From a checkpoint of a small transformer trained on Wikipedia: MLP 832 SwiGLU.
Each number is 500 + 50 x the weight over its row's rms, rounded and kept within 0 to 999. Layers, rows and columns count from 0. Numbers have three digits each. The size before them is the row's rms in percent of the matrix's.

# gate: layer 3 MLP gate, 832x320, rms 0.107, rows 450-463, columns 64-127
# up: layer 3 MLP up, 832x320, rms 0.107, rows 450-462, columns 64-127
# down: layer 3 MLP down (transposed), 832x320, rms 0.038, rows 450-462, columns 64-127
gate450 100:398467591467554554591499546475478465472519481564458474590550434438472446465524504480498513512553438547496572503480474564423430508502459433527467492527499504475514500621596521592514596506487507
up450 106:537538438473495402500467440513479516568542474463529440472525572571576533550412461544482532442472516504539509542476461323576516451496581534474562469499449505513549375400429579501485426570482596
down450 101:523599499531354575465488467552517492473563519474489508459533479498514534514530544515560526538420524465445516499453432470554645473492532507589549482547537422449546453470434555341510531448572439
gate451 092:459540497518520541599531428443457518388471514477493489535447507533571437514476515553450539480507460490475456446531450464435502475458512588607461465609480573397473460546496508462502477486447445
up451 094:568506519546505440526471558579434555566528472533395495506461448528470582522574497532513512470524420511410454580545499522543586533513566548457458542473500519484433423465490506414477515630566487
down451 098:459470589409557454467498588592482515550574463479450484478499473535488615453519413604450478441536538488469516461491459494511502533486545418456569509536483515562574490511493508428506374379618457
gate452 097:608478540533424521456546537532481493535448564505486520470522534484397457491472471565543538514510617488569534502473483473481564537493501496479417544529557543410523459502517512547545556545459465
up452 095:449463584504548471564410452636458562526523577433451490501481493542540461454443547442554456494510571543501493563559518542537470461473507482562457497486475412541401483547451467455579572479432559
down452 096:561572439453401481563360374505416505520466466609520503562462328480481543519507585358633393570434493546487432467496430500441431577477443521531453351488506524535449495544442501506542491546374463
gate453 103:526441484500562521482519458472360562479527547412619434467479449473496516481468481554451503521427500491500484461515526527458541525560531496513404550496507504588475508478492470573470463541550504
up453 101:538544463551608437483444553475587481464527401456476486544473534389534519493549559573518509494517536530513419414517522472527511495459525391470559412494432528496531564509579529526530451412442496
down453 099:421460410476524485452507421465523565506446486443494634499571472459528521474511584484450476515541524504596495472567565474417487462527478428529546562519461545497597536508617507497441471470409497
gate454 098:479523517517490542618487598544534448478518497448414527455511527532512516529488428431469521449484452460535456520522493497579435576530481467514497497499557556486555484524446471460535441514440493
up454 104:469547557469410635476524530507497612524444469507596569548510495481561444482441530490499410500468429497469457503466528534523572460471468401542481471524526513544536494463531457507514536467471363
down454 103:543450487509565445487498564528523439510494537539469602512424549522449538391475486500617554523523453511459399506500546562521548481513468486594432505492474513516560524468490527477535569416444510
gate455 095:548500532516499618543467520506477608440475385562521490511506478562488548596487518448472544473538526532562510444523571555534544546529569537489500417471534556547390521540523554550490581521515569
up455 099:523528591501485675565473484469494539475444515511411493524489469559419443483423538572510429450589460560558426553463530498558471533520517554516540358507464556508574501463525494488575547604486538
down455 097:441570501520509570562481582510531425487498490423495494543444529518475515504472564478560541544496501491522464519555523485578526536473590454495537449455504487448483430568427499582451383483458513
gate456 099:591464529538465522513462519467486486402521481475486440474476558550444471468569475452481479469436563540517562464559491528495468571592380553513593469573572458540479511530488482450512509535452414
up456 100:562527524484499464453519500425489476454519521550457423400535519549438543561493471486473453546451584532532515450471417567428413459544428536472441474545468486514520497504497511464429581495424419
down456 102:531573582497428510442566457461511471468477555402485482489494500624481531591465513517419501556575552480515533476496437468516509473611485444477461509527520474571441598554525564513602582491481480
gate457 094:430445481535420551445525525525438495489496425566543489452509448469555504470454471475498439568492491460530501537504480499557451465488549550453459533442488470487499537538547435473446499446398467
up457 105:598527520519475349491444493534505496460500545569514507576529521536523559471560509434593528445533526459501499439560558545504459427573529527440427426572602473546518433503503577414463428529437459
down457 102:436530445587535465410503508539467612478441463556487396537477428502468449501417530412504407540422515495554554626485458541584439381601412535485532525479563590538574440479558471488406500505413476
gate458 095:385443450464512477542489559509463440511459502488510427477520445575536517461440438521536441466477360541466417550555516526459372514512505533491535513429522529404547483523531484557491408458495528
up458 097:466461491495517541455572517401524494514407489469502510467431574455506432478468516574580446543459390509583453471534446576500511430590492518493500488436496490450546526490494558418545470557511557
down458 099:451451549487506560528526484458414545565480502427498479553475518484416427475521493540569491490488525496459438518603555485468472544539451473508543468491486471401530463497454506465392474449474550
gate459 098:550482515559462537480477460587499485403463565455467485548490506523488615406607501483595558462476445540451540511499520551438624482508501639443536479509426456486487542447569510419537477544522531
up459 098:535485477452584537575544572349506439610494457537600446510447455532517447530552563535500407561504486507502508519513549440468461513517490448503420476401499539433458477526532499454500509515480398
down459 100:403528583528470473493513559479451570528472388513509496504431447447464492557462593502396416452492580475474524505454472583512445531553498492437456487438525572569513514482359406542520481416532457
gate460 096:519504472483596383403596384515513497567460438521463494448371477536430465609512489487509546482487511505519406496503490466543479524418514440454566479469486488502490493439490418534436535537559611
up460 094:503453449517560471537492471532510528491466468486535563522396588526389487562441478507430524543554587468499519491531492484579500430511471492513507511532568629529398506495542408521536545518504568
down460 097:580563538510568481431527495529553513458525519487515445535457534506463540626451501492447490490468434451542469528588489423444519486532507472526430471502526517514520580488542436502495479473415490
gate461 099:443568569501565500468487487533505526452522439492525493533481571498619486466453531447458486513541535554389465450599582537461517496459637537568495499411410558557442589564574495526503517407484536
up461 102:431517399414420463492547451501461518543476540463525555453470568383492570493528505449474457534545417570449428508474509515542544504546497469441425464408541463461501457442420438496453395543550336
down461 101:507572545484446579562478481536481609426559422494486431439510476487522522443616466446583438425454503490491525502497493480519495477546556469536472531440421475511550478566496549521562511523367506
gate462 101:539588469527567514430444510498461553448567541487589509488462432571460418577561428478505604562565518541494568415513561520484516436487543514481525460486545481448556416502532544448504479429535450
up462 109:542518466630524468484481524544331530534548518562636482485514462552417479539562450501543504495505537484536469462510558511474542484607458464467404541567522455471617381519418372478446510432465496
down462 107:573443581478491464467550543474505572497581393446499530558508527510548550449443539478509437534517463457510518527416587497459507493595461552552507525497540551560431485551600505537579482450433500
gate463 096:456582529531515533552590490443497528451472475484462537463404557520523551444399482506439543566452439429490490524530489436431524472589462593509548421598446460503554619429524505508521504527524504